config = dict(
    d_model=256,
    vocab_size=8192,
    norm_place='mix',
    norm_eps=1e-06,
    rope_base=866.0,
    init_std_up=0.0274,
    beta2=0.95,
    warmup_steps=535,
    final_lr_fraction=0.0,
)
Each number is 128 + 32 x the weight over the matrix's rms, rounded and kept within 0 to 255. Layers, rows and columns count from 0.

# layer 3 MLP up, 1024x256, rms 0.0259, rows 94-193, columns 128-159
[[131 104 137 110 128 133 156 113 155 125 107 186 164 163 126  63 137 120 133 119 116 169 106 116  93 170 121 124 109 118 130 127]
 [160 165 151 102  94 169  87 154 106 142 163 100 166  63 163 162  79 138 107 138 140 140 164 123 134 109 142 137  96 160 149 166]
 [ 94  98 159 142 122 159 113 180 108 152 138 189 100 107 125  71 117 135 103 117 129 101 127 103 165 150  46 112  63 121 102 136]
 [ 33 117 138 154 123 136 140 133 177  72 114  82 151 166 176 100 147 112 115 120 162 183 150 119 144 166 117 128 107  99 139  93]
 [169 146 161 120 142 101 177 182 152 153 155 149 135 119  88 182 137 159 117 169 141 157  88 167  98 138 100 145 134  99 131 103]
 [108 114 120 166  83 137 144 153 114 107 104 144 140 181 221 120 136  96  94  89 128 109 109 121 107 165 161 150 118 148 134 105]
 [154 125 165 108 131 101 105 124 120  98 104 128 158  95 138 186 118 120 131  94 110 175 117 185 100  84 180 161 111 108  98  87]
 [162 115 139 102 128  72 128 173 101 130 126 188 146  68  89 119 111  82 100 102  62  54 147 165 172 132 135 198 126 196  88  72]
 [110  78 188 189 125 133 128 125  94 174 150 107  77 172 148 103 105 137 117 129 115  96 147 160 149 163 113 124  85 107 106 137]
 [111 121 128  58 129 161 133 144 106 101 146 115 159 130 152 119 143 112 130 148 160 149  89 130 105 138 160 106 110 114 140  75]
 [ 99 122 105 132  95 167 139 131 116 112  98 150 146 124 176  68  52 168 107  85 141 120 152 219  70 125 150 159  72  78 140 142]
 [ 91 153 164 151 127 113  96 175 154 105 148 148 116 130 142 151 193 145 118 148 142 145 160 170 164 120 104  72 118 112  89 146]
 [ 80  54 118 141 137 111  76 164 133 139 139 120  96  89 197 131 155  77  98 141 135 138 107 123 139 129  76 204 118 146 143 147]
 [178 133 106 136 109 127 132  73 164 165 131 147 139 142 143 190 138 147 109  88 122 118 161  84 137 117 139 108 133 111 130  86]
 [175 103 202  48 113 129 211 136  37 156 147 107 115 156 109 167 119 146  99 142  89 178 135  83 144 102 108  97 158 138 138 108]
 [128 168  59 115 112 118 115 138 146 166 174 111 215 168 101 138 134 127 100 141 142 188 202  93 143 106 139 143 172 109 150 119]
 [114 138 113 166 149 145 151  97 167 154 139 143 111 143 132 115  94 133 124 147 153  91 136 127 132 210 163 140 130 174 126 177]
 [161  75  92 195 126 138 106 136 139 182  89 120 135 127 174  96  96  98  97 141  79 143 136 180 235 155 128 103  71 193 136 131]
 [128 104 158 137 216 161 118 134 136 154 170 194 170 158 172 132 128 140 132 108 120 130 131 143  97  81 132 182 152 130 171 114]
 [106 148 150 129 136 175 160 109  70  87 130 134  57 150  78 123  65 109 120  57  94  98 106 135  85 130 153 143 114 102 126 124]
 [165 162  84 109 100 135  84 175 128 118 109 145 134 133 133 118 109  73 143 139  85 105 133 138  83 103  87 125 158  79 101 155]
 [151  93 167  70 115 100 132 116 105 167 165 158  88 142 212  61 138 112 118 115 127 160 137 194  99 116 173 166 116 121  93 197]
 [147 103 203 132 163 100 127 101 129 167  58 160 176  57 136 146 147  94  72  49 154  48  76 118 126 136 102  61 149 139 136  82]
 [180 169  91  93 156 148 155 127 142 132  97 158 156 112 132 142  99 118 103  94 123 161 213 116 162 125 101 132  58 149 103 131]
 [149 122 176  77 195  99 140 191 185 179 148 125 115 140 108 113 140 146 138 111 104  95  71 142 120 151  64 105 153 146 117 130]
 [164 128 107 101 173 133 144  98  98  82 157  80 150 113 137 103 164 131 120 159 130 178 103  89 159 182 130  93 149  99  69 101]
 [ 97 175 159 139 122  99 123 167 114  64 112 100 150  93 131  93 137 137 113 100 120  82 110 187 154  86 155 152 118 127  64  74]
 [130 155 142 174 116 137 138 179  92  70 136 134 198  83 138 174  74  92 117  34 149 136 109 156  84  92 162 115  51 135 159  78]
 [142  79  73 161 181 147 127 117 116 133 170 137 109  87 173 187 149 168 117 124 153 133 144 161 157 125 152 146 121  99 111 174]
 [116 116 109 133 194 116 108 144  82 154 109 156 121 128 108  88 122 134  99 155 125 132 158  93  89 113 130  88 117  92 119 121]
 [ 99 153 116 134 156 167 123  96 138 139 121 123  89 130 166 198  52 129 134 127  87 109 102 149 178  88 120 133 110 140 121  80]
 [132 113 202 126 167 161 125 139 131 105 167 153 138  86 123 126 105  89  87 132 141 140 128 119 100 103 140 134  84 166 102 125]
 [154 146 105 113 168 104 176 150  88 180 114 118  91 225 136 147 126 122 126 102 101 194 101 171 128 131  96 126 153 114 130 120]
 [138 165 125  93 177 125 102 107 113 173 111 131 145 111 135 113 203 133 141 137 118 123 119 106 170  99 123  72 131 116 127 205]
 [178 125 136 137 123  85 119 160 133 143 103 137 172 162 138 145 173 142 130 111 134 134 102 149 142 142 134 112 132 138  91 152]
 [166 140  57  78 212 102 142 210 131 112 105 114 106 128  90 155 184  64 163  88  95 122 102 200 133 148  94 147 111 105  97 168]
 [114 120 120  77 148 118 127  60 129 163  95 153 140 101  72 147 155 116 116  81 133 154  82  81 100 101  68 113 148 172 147 151]
 [123 119  95 151 122 138  96 139 105  92  86 165 129 115 175  89  75 100 107 133 140 133  91 126 158 150 134 152  80 120 103 103]
 [145 110  98 172 154 122 119 153 137 127 140 162 112 137 119  94  78  97 115  88 119 127 159 183 149 130 130 139 109 112 126 106]
 [149  93 108 165 169 172 112 122  98 146 175  95 219 103 113 152 164 100 104 164 166 132 147 105 151 117  77 119 117 156 101 167]
 [132 172  96  69  98 197 126  88  88  84 103 124  80 141  58 100 128 120 161  66  88 142 125  50 101 129 104 150 106 192 122 176]
 [129 113  88 248 158 127 131 102  83 116 105 171 121  95 124 134 105 112  80 101  82 153 155 193 172  85 160 124 159 117  72 110]
 [101 131  97 151 103  96 170 106 124 172 121 108 160 151 181 184  74 122 158 103  70 132 170 142 147 157 130 153 192 197 145 164]
 [134 153  71 133  98 171 155 124 133 166 159 155 158 101 164  85 113  86 109 123 142 109 161 152  89  85 110  65 145 126  74  82]
 [168 139 118 153 151 159 145 158 161 109 128  83 154 172 142 151 117 137 128  98 124  68  88  67 135 113 163 108 142 132 111 118]
 [157 153 110 109 174  99 145 125 187 158 115 112  74 163 151  52  26  88 106  41 127 142 115 109  81  75 144 122 184  89 119 121]
 [ 78 144 135 136 124 167 128 122 136 160 112 140 105 145 161 129 125 102 105 166 115  81 137  64 101 167 137 165  88  96  91 176]
 [ 66 161 172 106 139 149 128 157  96 117  65 118 144 104  72 125 162 107 115  90 144 156 174 137 118 167 141  95  30 200 162 182]
 [ 85 156 149 119 119 186 116 175  91 113  80 123 123 157 128  89 190  48 145 160  95 167 104 149 137 126 173 114 144 136  95 192]
 [159 146 129  52 220  89 124 147 120 174 123  84 113  91 130 140 151 140  93 157 137 129 104 159 137 148 190 173  73  73  74 135]
 [118 159 141 154 136 192 106 112 171 109  56 140 106 121  99 178 121 119 129  90 113  70 127 112 108  75 132 165 139 131 118 194]
 [142 161 144 101 148 153 103 109 102 124 111  91 176 136 183 135 147  87 109 135  96 136 104 222 114 136 115 159 154 102 135  74]
 [ 88 152 166 112 107 148 105 122 113 170 115 199 133 110 122 133  38 104  63 105 104  73 146 103 126  49  77 105  80 130 141 123]
 [ 78  46 118  99 127 178 110 129  88 105 128 144  55 169 127  69 134 130 100 102 111 122 115 176 113 113 102 172 160 134 164  91]
 [138 132 161 111 113 112 138 160 154 229 145 130 142 200 144  76 149 123 118 205 104 120 134 155 120  95 133 156  70 146 131 123]
 [ 88 111  77 120 120  62 138 117  90 134  80 196  99  82 152  69  58 152 108  76 145 134 184 177 181 112 124 124 101 157 138 113]
 [ 74 181 177 101 134 127 114 162 121 113 152 168 142  96 171  72 137  80 126 132  86 146 110 150 124  86 136 161 143 180 123  93]
 [126  66 130 104 130 153 126 134  76 105 143  88 117 141 118 149 124  84 128 166  64 138 128 133 136 161 139  71 135 132 119 171]
 [114 137 132 118 203 160  99 100 115 119  99 132 109 151  92 134 164  97 114 143 163 124  97 148 141 140 139 139 180 130 107 135]
 [112 216  97 137 142 124 123 153 195 133 155 198 152 124 118 113 105 120 151 175 124 104 108 164 113  89 133 110  49 119 110 166]
 [ 77 109 138 135 135  74 104 166  89  81 110  82 184 139 122 156 162  91 127 189 109 130  87 118 112 147 140 130 100 126 110 173]
 [118 138 124 143 154 143 140 123 163  99 170  78 171  70 144 116 142 136  91  90 120 114 136 124 133 151 117 149 152 138 141 157]
 [115  50 157  88 142 163 112 179 135 110 151 128 120 135  95 162 136  93 131  73  47 156 142 114 150 210 140 110 131 125 135 166]
 [155 108 194 166  93 119 119 122 100  87 141 100 111 115 162 176  61 116  50  94  91 131 142 155 154 110 122 168 107 121  74 107]
 [ 74 178 118 131 123 125 160 150 101 163 111 107 166 131 197 126  91 118 117  61  49 144 140 100 185 108 118 124 129  83 101 114]
 [ 75 159  90 140  88  69 126 153 108 126  79 166 180 134 108 141 121  95  75 168  64  63  83 156 116 193 113 126 116 120 128  88]
 [ 86 159 128  90 120 161 147 112 132 166 111 101 116 151 118 183 160 144 116 109 131 164 129  88 134 129 139 119 129 175 128 134]
 [127 122 151 115 115 131 192 101 130 141  87  37 114 178 127 132 152 115 102  90 134 123 131 139 110  75 163 114 116 119 158 106]
 [137 165 137 116 120 137 173 211 143 103  99 102 151 125 186 174  92  86  72  58  58 199 146 164 147 167 148 146 118 142  92 154]
 [113 167 142 182  67 122 152  84 153 138 101 100  79 153 110 113  85 146 136  93 102  73 140 145 139 177 135 118 112 139 126 129]
 [ 50 143 129 106 141  44  52 165 149  99 156 117 119 163 162 150 204 141 121 162 101  97 190 129 103 170 117 132 172 103  93 111]
 [127 155 141 135 143 170 153 108 133  68 153 153 119 143 114 166 129  48 121 134 135 103 150 118 134 157 143  42  89  89  62 123]
 [ 74 116 172 122 134 116 234 217 139  73 135 104  68  81 148 130  80 115 100  73  91 147 155 131 116 155 171 124 108  82 109 145]
 [122 193 128  79 152 191 158  94 110 104 157 134 170 121 101  67  74 115 114  95 162 109 110  73 128 115 134 106 125 157 122  88]
 [212 103 146 152 155  92 182 114 135 136 150 182 147  79  84 168 102 174  83 136 119  91 153 105 109 168  82 124 138 125 119 137]
 [136 132 118 179 136 126 140  77 138 127 104 161 100  93 133 143 112 167 100 145 124 154 115 119 180 123  98 117 182  89 148  57]
 [ 94 136 119 131 144  83  94 158  79 127 122 198  93  97 132 117 159 120 127 139 114 127 106 152 137 116 121 104  90  82 133 139]
 [ 98 149 138 131 150 121 105 192 132 139  95  99  75  63  88 155  95 128 125 169 123 115 122 202 162 140 133 121  91 146 144 143]
 [166 134  62 140 153  99 175 211 145 127  92 167 161 159  94 140 183 120 112 135  61 136 112 150 163 133 165 106 119 136  89 157]
 [148 116  93  91 115 146 134 132 129 117 117 174 146  69 127 141 144  65 118 125 145 115 149 175 116 154 149 101 136 124 148 130]
 [119 105 124 127 125 104  59  95 104 129 146 181 137  93 138 148  82 175 142 130 163  85 203 162 141 138 126  58 121 182 130 170]
 [121 147 127 132 151  77  92 151 135 122 133 143 145  99 125 135  69 122 141 175  87  58 122 144 149 154  89 170  47 134  77 118]
 [152 122  75 148 168 103  86 104  55  96 121 131 118 163  89 119  91 149 141 135 135 120 177 133 151 129 113 116 175 135 129 159]
 [120 145 173 135 131 100 162 127  96 166 130 134 119 133 158  96 128 118 118 154 154 115 121 127  89 132  97  88 102 180  87 185]
 [120  63 157 159 146 143 129  91  55 114 123  92 154 173 179 136 100 104  85  69 130 149 135  95 128 127  82 140 160 195 109  81]
 [164 122  97 117  94 136 104 155 138 143  99 114 172 175 128 127 164 149 118 134 110 110 199 107 105 138  96 158 130 126  98 134]
 [187 187 137  92 133 131 112 140  67 103 153  81 159 100 185 171 104 116 118  83 145 100 125 187 218 129 125 128 101  93 120 132]
 [103  98 114 145 125 154 180 137 150 113  92 140  99 127 128  92 160 141 138 154 113  92 156 110  77  74 165 113 128 135 166 177]
 [139 120 119 135 109 151 131 182 141 164 111 103 148 117 133 106 164 144 112 158 109  84 162 142 123 151  70  95 101 101 127 110]
 [140  62 125 175 151 105  99 109 127  97 126 101 149 127 129 142 180  60 105 144 129  54 104 167 109 105  91 128 122 139 116 164]
 [172  49 102 176 110  92 123 188 167 135 152  70 152 148 170 124 153 132  98 122 165 111 189 135 155 122 129 124  87 182 119 117]
 [151 157 123 142 136 160 140 150 149 117  70 121 113  95  86 148 129  85 128  99 117  91 127 137  87 104 160 116  35 107 150 118]
 [174 111 157 142 129  79 111 163 146 163 112 101 179 152 153 186 148 113 106 145 132 105 156  92 179  98  67 128  65 113  76 134]
 [131 122 223 138 160 132 132 198 142 105 150 117 189 116 140 134 146 133 114 124 168 187 146 170  73 107 103  94 103  91 119 141]
 [132 115 116 138 116 122 130  99 146 139  89 118 125 158 180 146 156 144  87 112 153 104 149 111 165 113  73 126 120 134 138 142]
 [121  88 101  70 110 151 178 109 148  90 155 154  83 135 134 151 141 116 115 110  97 183 142 113 173 143 132 166 127 156 123 196]
 [127 128 123 121 132 183 118 123  99 108 135 166  98 145 119  95 133 126 110  85  88 101 127 147 116 125  72 136 112 118 160 133]
 [ 69 156 165  61  77 154 122 172 132 122  91  96 126 134  90 150 234 135 151 151 132 148 134 167 147 153  51 117 133 173 129 143]
 [149 101 188 130 128 184  97 110 145 148 163 201  84  99 125 103 111 140 147 160 136 108 143 134 171 115 195 132 146  86 156 135]
 [ 95  54 165  88 123 156 108 148 158 133 130 169 167 128 117 134 175 135  93  80 126 106 173 166 101 144 160 104 115 129 125 141]]
# layer 3 MLP down (transposed), 1024x256, rms 0.0214, rows 94-193, columns 128-159
[[110 126 126 123 119 127 114 128 140  99 133 103 152 131  65 138 141  92 150  55 141 151 139 141 144 123 136 137 124 111 162 102]
 [109 122 111 177 116  68 148 115 139 131  91 158  56 136 116 125 152 105 155 100  93 124  99 134 125  83 109 141 124  92 118 116]
 [137 164 160 101  68  69  75  94  81  97 113 126 197 109  96 179 104 133 201 209 187 126 107 147 100 150 143  61 158 175 176 129]
 [103 138  65 149 168 121 131 128  88 129 161 178 158 108 142 125 171 112 119 177 133 108 126 121  78 117 108 149 155 143 141 128]
 [114 146 169  98 113 187 135 181 148 118 196 196 128 119 189  83 121 124 124 180 150  89 155 134 111 130 157 151 101 192 139 146]
 [119  94 150 101 133 141  66 161  30 213 144 102 133  92 110 120 103 129 119  62 119 135 142  94 175 104  97 148 104 112 100 122]
 [ 65 118 135  88 121 135 166  98 134  97 183 117 144 157 111 108  96 111 125 164 136 170  63  69 107 110  94 177 119 195 108 118]
 [ 82 156  79 127 137 144  98  71 123 115  88 155 108 102 156 152 173 137 117  95 156 121 117  70 102 170 153 155 148 158  90 164]
 [115 129 133 134  69 133 161 110 122  73  95  68 175 105  60 167 144 116 111 161 109 142 156  72 161 126 149 113 113 109 147 160]
 [160 126  93 201 102  71 178 141  98 121  90 102 107 121  86 115 107 124 152  98 110  93 172 176 117 120 108 118 114 206 138 189]
 [134 146 128 130 162 143 109 165  71 129 167 145 120  94  89 165 136 133 103 158  77 121 136  42 162  87 145 151 113  94 135 174]
 [174 105 137  65  77 115 167 129 152 154 100  82 128 174 146 124 102 111 153 124 129  77 111  90 114  87 100 147 147 162 159  92]
 [142 125 124 197 126 145 189 109 102 120 202 126 132 121 147 136  88 132 128  95 142 109 153 127  91  93 140 117 163 152 130 135]
 [ 32  73 113 152 181 152 110 173 107 102 154 143 115 120 126 114 177 118  95 145  82 102  99 142  79 130 140 104 136 125 115 168]
 [163  92  90 109 145 157  91 129 157 105 130 129  90  97  53 177 145 134  83 168 123  94  93 107 160 101 102 122 106  45 150 190]
 [126  74 157 149 130 178 149 139  85 109 132 102  76 156 137 141 127 112 124  89  81 107 154 138 142 120 108 131 161  94  92 104]
 [106  92 153 145  99  74 133 110  88 120 142 171 119 101 135 114 156 135 147 106  94 153 111 146 130  92  72  97 184  77 130 143]
 [ 94 171 149 128 175 142 123 129 117 122 126 174 147 131 115  88 153 191  91 145 150 140  98 167 165 180 103 173 177 105  91  53]
 [131 160 185 113  74  98 171 198 136 112  80 131 139  74  88 116  81  97 111  94 181 154 101 140 151 135 172  22 178 143 184 134]
 [150 113 117 151 124 137 133 167  98 157 118 127 155 117  79  79 137 141 134 150 102 125 145 133 145  65 111 106 119 122 145 188]
 [105 126 136 138 184 138 175 134 103 168 129 117  87 139 120 165 172 205 134 124  69 164 154 100 101 131 120  90 210 138 121 119]
 [ 99  54 122 187 151 171 145 132 166 126 170 101 131 132 108 114  78 202 156 122 150  49 144 132 132 135 140 112 137 131  90 150]
 [135 145 126 124  85 179 130  62  86  98 170 133 178 155 149 193  87 141 154 166 117 144  57 192 113 127  86 108  96 199 101 200]
 [110 120 131 115 174 158 117  88 145 112 125  81  85 141 105 119 143 100 107 142 116 129  84 173 121 119  67 168 165 173 124 177]
 [143 120 141 177  46 102 166 113 112 117 150 180 157 177 125 151 136  87 150 100 141 143 113 123 133  96 119 123 133  99 164 130]
 [ 34 119 141 128 125 126 144 124 106 134 152 181 131  60 125 144  85 140  79  90 139  83 111 136  89 160 160 164 120  91 131 147]
 [172  83 154 124 140  76 156 176  62  55 159 204 144 149  94 167  99 178 135 137 109 116 125 157 166 165 147  93 102 137 153 169]
 [111 224  99 151  63  96 154 122 200 132 158 128 125 121 124 100 144  67 146 184  69  95 130 138 155 136 117  63 125 186  91 195]
 [158 143 123 132 185 110 111 180 135 124 140 102 161 111 129  99 150 144  96 106 121 163 108 113 124 128 137 144 120  80  44  61]
 [ 66 121 129  98 165  82 129  85  82 115  76 134 151  80 125  97 106 114 173 151 156  87 120 133 115 192 163 167 101 106  41  45]
 [122  62 159 133 134 184 113 205 108 143 111 150 151 137 113  51 103 103 159 158 130 162 131  92  59  58 155 142 179 131 166 169]
 [ 87 136  94 153 162 134 189 114 163 101 113 129 123 148 135 136  75 161 176 102 117 150 168 157 120 137 104 111 151 184 140 122]
 [146 104 172 139 137 122 120 125 113  94 198  56 109 133 148  80 145 142 160  65 155 174 166 137 118 152 125  95  78  85  99 134]
 [121 175 142 130 141  90  74 105 123 124 111 129 174  87 162 163 119 120 165 176  95 212 112  92 101 144 106 164 125 146 142 147]
 [106 148 109 128  66  86 124 114  88 142 104 155 151 121 167 151  71  62 129 147 145 144  86 161 109 142 117 152 147 136 175 115]
 [134 148 103 140 147 116 144  91 128 167 119 119 129 123 101 128 130 158 110 135  97  66 148 131 141 153 142 124 159 103 108 143]
 [128 105 108 155 151 111 150 138 135 154 133 126 123 112 226 132 100  10 131 202 105 152 149  74 127 101 146  98  96 123 125 165]
 [120 145  86 111 194 114 105 109  93 169 162 167 137 138 119 117  97 102 142 159 152 106 130 152  98  84 217 181 153 129 164 136]
 [ 92 162  91 110  94 114 128 118 150 121 113 127 123 131 148 154 136 176 138 160 148 155 127 126  84 154 158 114  66 170  77 131]
 [166 140  79 148  99 126 187 169 177 132  96  95  55 215 103 128 131 139 179 104  92  99 154 102  99 185 141  99 149 145 150 177]
 [101 141 168 139 166 139 120 165 104  86 172 144 103 120 178  82  97  63  73 169 162 150  95 166 187 142  74 166 140 100 177 119]
 [122  95 118  53 163  93 112  91 148 161 104 179 134 167 133 121 111  77 124 163 118 113 159 140 127 154  99 116 132 159 194 134]
 [151  85 125 109 132 128 166 118 133 109 106 113  92 106 109 128  65 101 131 136 190 182  86 106 146  64 173 127 108 141 150 113]
 [125 112 137 131 170 119 125 170 136 121 145 174 105 108  71 118 108 120 133 106 119 111 115 119 185 105 144 161 101 166 113 130]
 [103 110 103 119 189  96 172 110 114 160 101 115  98 135 133  98 146 125 156 167 127  93 138 153 134 139 131 154 105 125 178 143]
 [ 78 128 178 136 118 120 118  96 191 135 137 132 174 120 114 220 150 170 131 126 110 144  66  92 165 138  91 114  86 118  94 108]
 [110 149 129 123 158  70 146 157 136 152  76 157 178  99  87  85 146  92 133 130 120 138  74 145 112  71  78 112 101 110 148  89]
 [159  80 134 120 114 129 111 107 151 136 113 120  62 181 141 127 127 130 154 182  95 120 106  83  96 149 163 153 149 137  98 141]
 [145 100 100 117 163 125 168 131 124  97 148 132 142 107 105 136  79 102 157 116 120 149 155 134 174 170 108 117 158 117 158 149]
 [142 108 154 113  63 124 160 150 120 115 198 136 156 111  74 142  86 225 168 141 152 107 114 141 181 129 172 191 138 180 177 171]
 [175 117 148 112 143  92  77 161 111 107 166 115 149 194 134 149 142 125 150  94 117 143 104  83 143 103 138 121 138 115 151 161]
 [ 43 127 175 134  87 101 160  73 124 105  78 120 143 107  59 137  86 136 129  71 174 142  97  92 145 134 101 109 123  96 128 191]
 [180 129 120 140 121  89 152 150 121 136 180  98 151 202 138 109 190 164 129 121 159 162  68 175 134 168 142 145 134 175  79 161]
 [125  79 114 144 155 146  61 155 172 193 127 109 150 164 165  94 113  63 172 103 112 176 106  15  89  86 159 118 135  90 114 133]
 [152 133 115 109 141 145 139  84 126 130 126 101 128  71 167 156 127 130 139  80 120 172 143 173 144 158 121 167 112 116 155  92]
 [ 96  63 140  83 108 122 131 174  57 114 114  92 135 139  92 124 153 173 136 166 123  90 140 113 181 147 130 149 156  83 159 203]
 [159 113 162 114 115 178 149 120 174 160  65  92 110 169 100 131 193 121 123 146 138 116  70 164 135 131 124 140 161  77  90 122]
 [125 166 131 108 125 114 128 111 143 137 108 174 168  90 143 110 123 142 116 130 187 146 111 143 128 112 120 148 127 153 141 111]
 [149 133 104 205 124 128 154 145 141 123 157 138 177 156 154 168 120 132 136 125 106 156 120 123 180 117 143  72  95  85 105  86]
 [137 139 107 148  95 125 119 147  68 147 159 169  90 153  75 166 142 113 131  81 134 173 121  73 101 142 165 141 167 183 135 101]
 [129 144  94 106 100 115 125 156 122  95 129 155 153 112 154  66 126 137 114 107 134 109  92  66 116 120 151 135 138  78  85  87]
 [134 116 220 115  99 175 128 117  12 112 116 158  83 163 133 160 121  90 124 111 123 126 127 138 114 144 148 161 110  88 129 113]
 [150 171 100 146 107 125 156 112 136 163 145 154 169  97 147 111 145 169 127 167 147 114 118  90 107  98 125 129  97 139 118 107]
 [ 95 130 113 187  60 151 143 152  91 228 150 134  55 154 161 154 197 101 118  81 131 134 119 153 186 144 144 119 108  52 186 161]
 [137 179 179 174 118  81  85 176 159  94 102  87 129 121 164 136 137 108 152 137 128 117 132 160 123 113 131 115 154 114 166 112]
 [134 122 178 112 114 108 124 186 101 146 159 130 109  98  74 104 120 122 130 180 134 158 171 145 108 153 184 139 132 106 189 162]
 [166  54 149 119 135 106 138 137 155 101 200 175 115 146 126 129 126 136 100 122 136 154 142 121 149 105 151 154 138  77  89 126]
 [208 111 199 100 161 122 141 117 129 181 177 121 155 127 147 116 158 132  49 109 102 153 111  85 111 151 138 163 129 116  95 114]
 [184  59 101 142 170 116 162 141  82  89 159 125 158 154  92 146 155 147 148 114  74 138 176 153 139 103  96 115 153 130 139 196]
 [ 94  83 123 119 195 155 124 190 141 131 119 178 137 133 136 116 161 102 122 164 156 165 158  94 124  80 138 144 144  87 116 141]
 [144 155 169 123 185 199 191 114 137 122 119 100  59  61 133 101  93 101 128 144 104 121 175 163 145  81 118 150 127 145 138 131]
 [120  70 112 124 149 138 118 126 163 125 128 119 111  74 127 164 162  82 133 156 189 109 101  65 126  80 170 161 146 102  93  72]
 [159  85 156 158 142 143 106 140 130 145 117 133 147 182 131 152 115 127 171 169  99  75 112 153 126 128 104 141  80 161 124 131]
 [115 154 140  81 162 124 159 127 105 130 135 151 151  95 135 107 139 131 155 141 166 162 136 109 124 124 103 118 102 103 109 107]
 [118 129 113  39 163 169  67 213  76 105 152  58  44 163 151 150 142  71 149 129 133 125 158  91 102 108 146  83 102  79 107 141]
 [148  98 153 107 211  78 117 108  93 102 129 114 168  93 133 197  99 138 143 142 128 162 137 143 152 116  78 158 104 103 117 118]
 [156 180 121 120 114 103  70 105 135 160 122 136  73 138 135  65 137 127 109 124 122 119  89 113 123 150 165 136 161 150  78  94]
 [126  89 146 104 198 142  65 147 124 141  83 142 100 118  99 186 103  61  96 125  98 170 156  91  25 156 132  96 166  83 152  29]
 [ 92  87 124 109 141  66 181 142 127  91 152  82 134  80 141 184  89 110 110 154 129 129 161 116 150 110 149 118 113 156 108 172]
 [129  88 113 124 142 106 116 124 141 159 138 134  71 154 139 154 125 190 112 114  28 172 124 168 141 134 130 147 133 111  83 147]
 [107 116 171 159 155 116  81  58  82 160  61 135  76 172 137 179 116  18 147 160  89  58  55 157 100 136 104 125 101 148 148 163]
 [110 138 188 124 105 154  85 130 188  94 141 150 113 117 153 100 115  41  88 127 137  99 150  38 127 157 161 111 129 115 127 100]
 [147  92 142  87  72 139  88 109 169 107 166 144 157 126  94 116  96 103 156 134 147 111  93 114 144 101  74  29 153  96 126  79]
 [153 155  80  84 138 188  95 115 139  94 132 150 133 134  71 149 115 110 174 136  94 135 120 116 154 136 173 133 174  77 166  62]
 [134 124  62 136 135 121 170 146  88 144 109 125 106 122 144 138  84 195 156 152 141 137  79 154 172  45 135 170  83 100 131 183]
 [131 155 152 119 169 122 121  96 140 142  84 132 138  86 107  99  90  85 122  96 137 147 140 115 104 115 154 101  94 127 116 168]
 [102 138 153  97 121 134  93  49 188 115 123 117 109 101 131 168 131 152 128 127 111 146 141 147  65 167  82  43  86 132 130  83]
 [161 133  85 150 107 127 126 135 102 164 118 113 100 154 132  88 114  98 242 166  91 132  91 155 154 123 138 182 111 194 136 245]
 [147 117 139 107 138 129 107  87 125 113 133 110 105  95 194 153 103 177  81 111 142 151  80 133 152 107 144 116 122 154 144 135]
 [112 114 102 101 184 162 187 114 115 155 137 154 163 100 122 104  51 208 162 131 160 157 126 107 119 174 134  75  67 167 135  71]
 [ 83 116 140 111 157 160  72 104 101  62 104 154  95 190 126 123 161 114 142 107  93 130 122  80  92 109 101 108 138 121 191 128]
 [186 164 142  93  98  68 138  89 120 145 120 146 163 134 127 146 119 112 157  89 106 166 125 153 122 147 100 140  91 169  94 154]
 [164 136  55 144 127 167 109 142 135 123 112 124  80  90  96 129 102 119 118 151 100  73 136  72 154  91 143 122 172 106 112 201]
 [137 110  26 149 156 148 151 138 151 156 101 113 107  94 135 105 136 143 120 160 133  40 175 224 192 172 125 152 122 137 120 159]
 [127  90 129 124 149 118 124 141  97 129 111 134 130  99  79 104  84 100 143 128 119  96 118 109  92 100 184 141 103 121 100 155]
 [ 99 114 154 149 104 148 123 120 132 103 144 118 141 119 139  97 107 132 124 112 122 130  95 105  91  97  99 168 147 142 163  86]
 [123 110 147  73 119 110 158 140 134 151 172 125 163 144  76 147 112 174 135 146  84 168 118 157 136 101 189 118 180 126 118 187]
 [184 110 129 175 144  99 162  88 153 174 161 123  92 124 119 111  21 116 180 111 150  67 132 136 110 141 144 127 116 188 120 115]
 [181 142  85 161 188  99 139 114  84 151 151 110 120 116 194 190 116 156 113 135 130 102  97 114  97  84 106 165 126 141 131 119]
 [166 155  68 135 132 141 113 123  89 158 136 117  81 153 166  76  98 116 133 181 133  43  85  94 123 115 161 108 150 126  95 111]]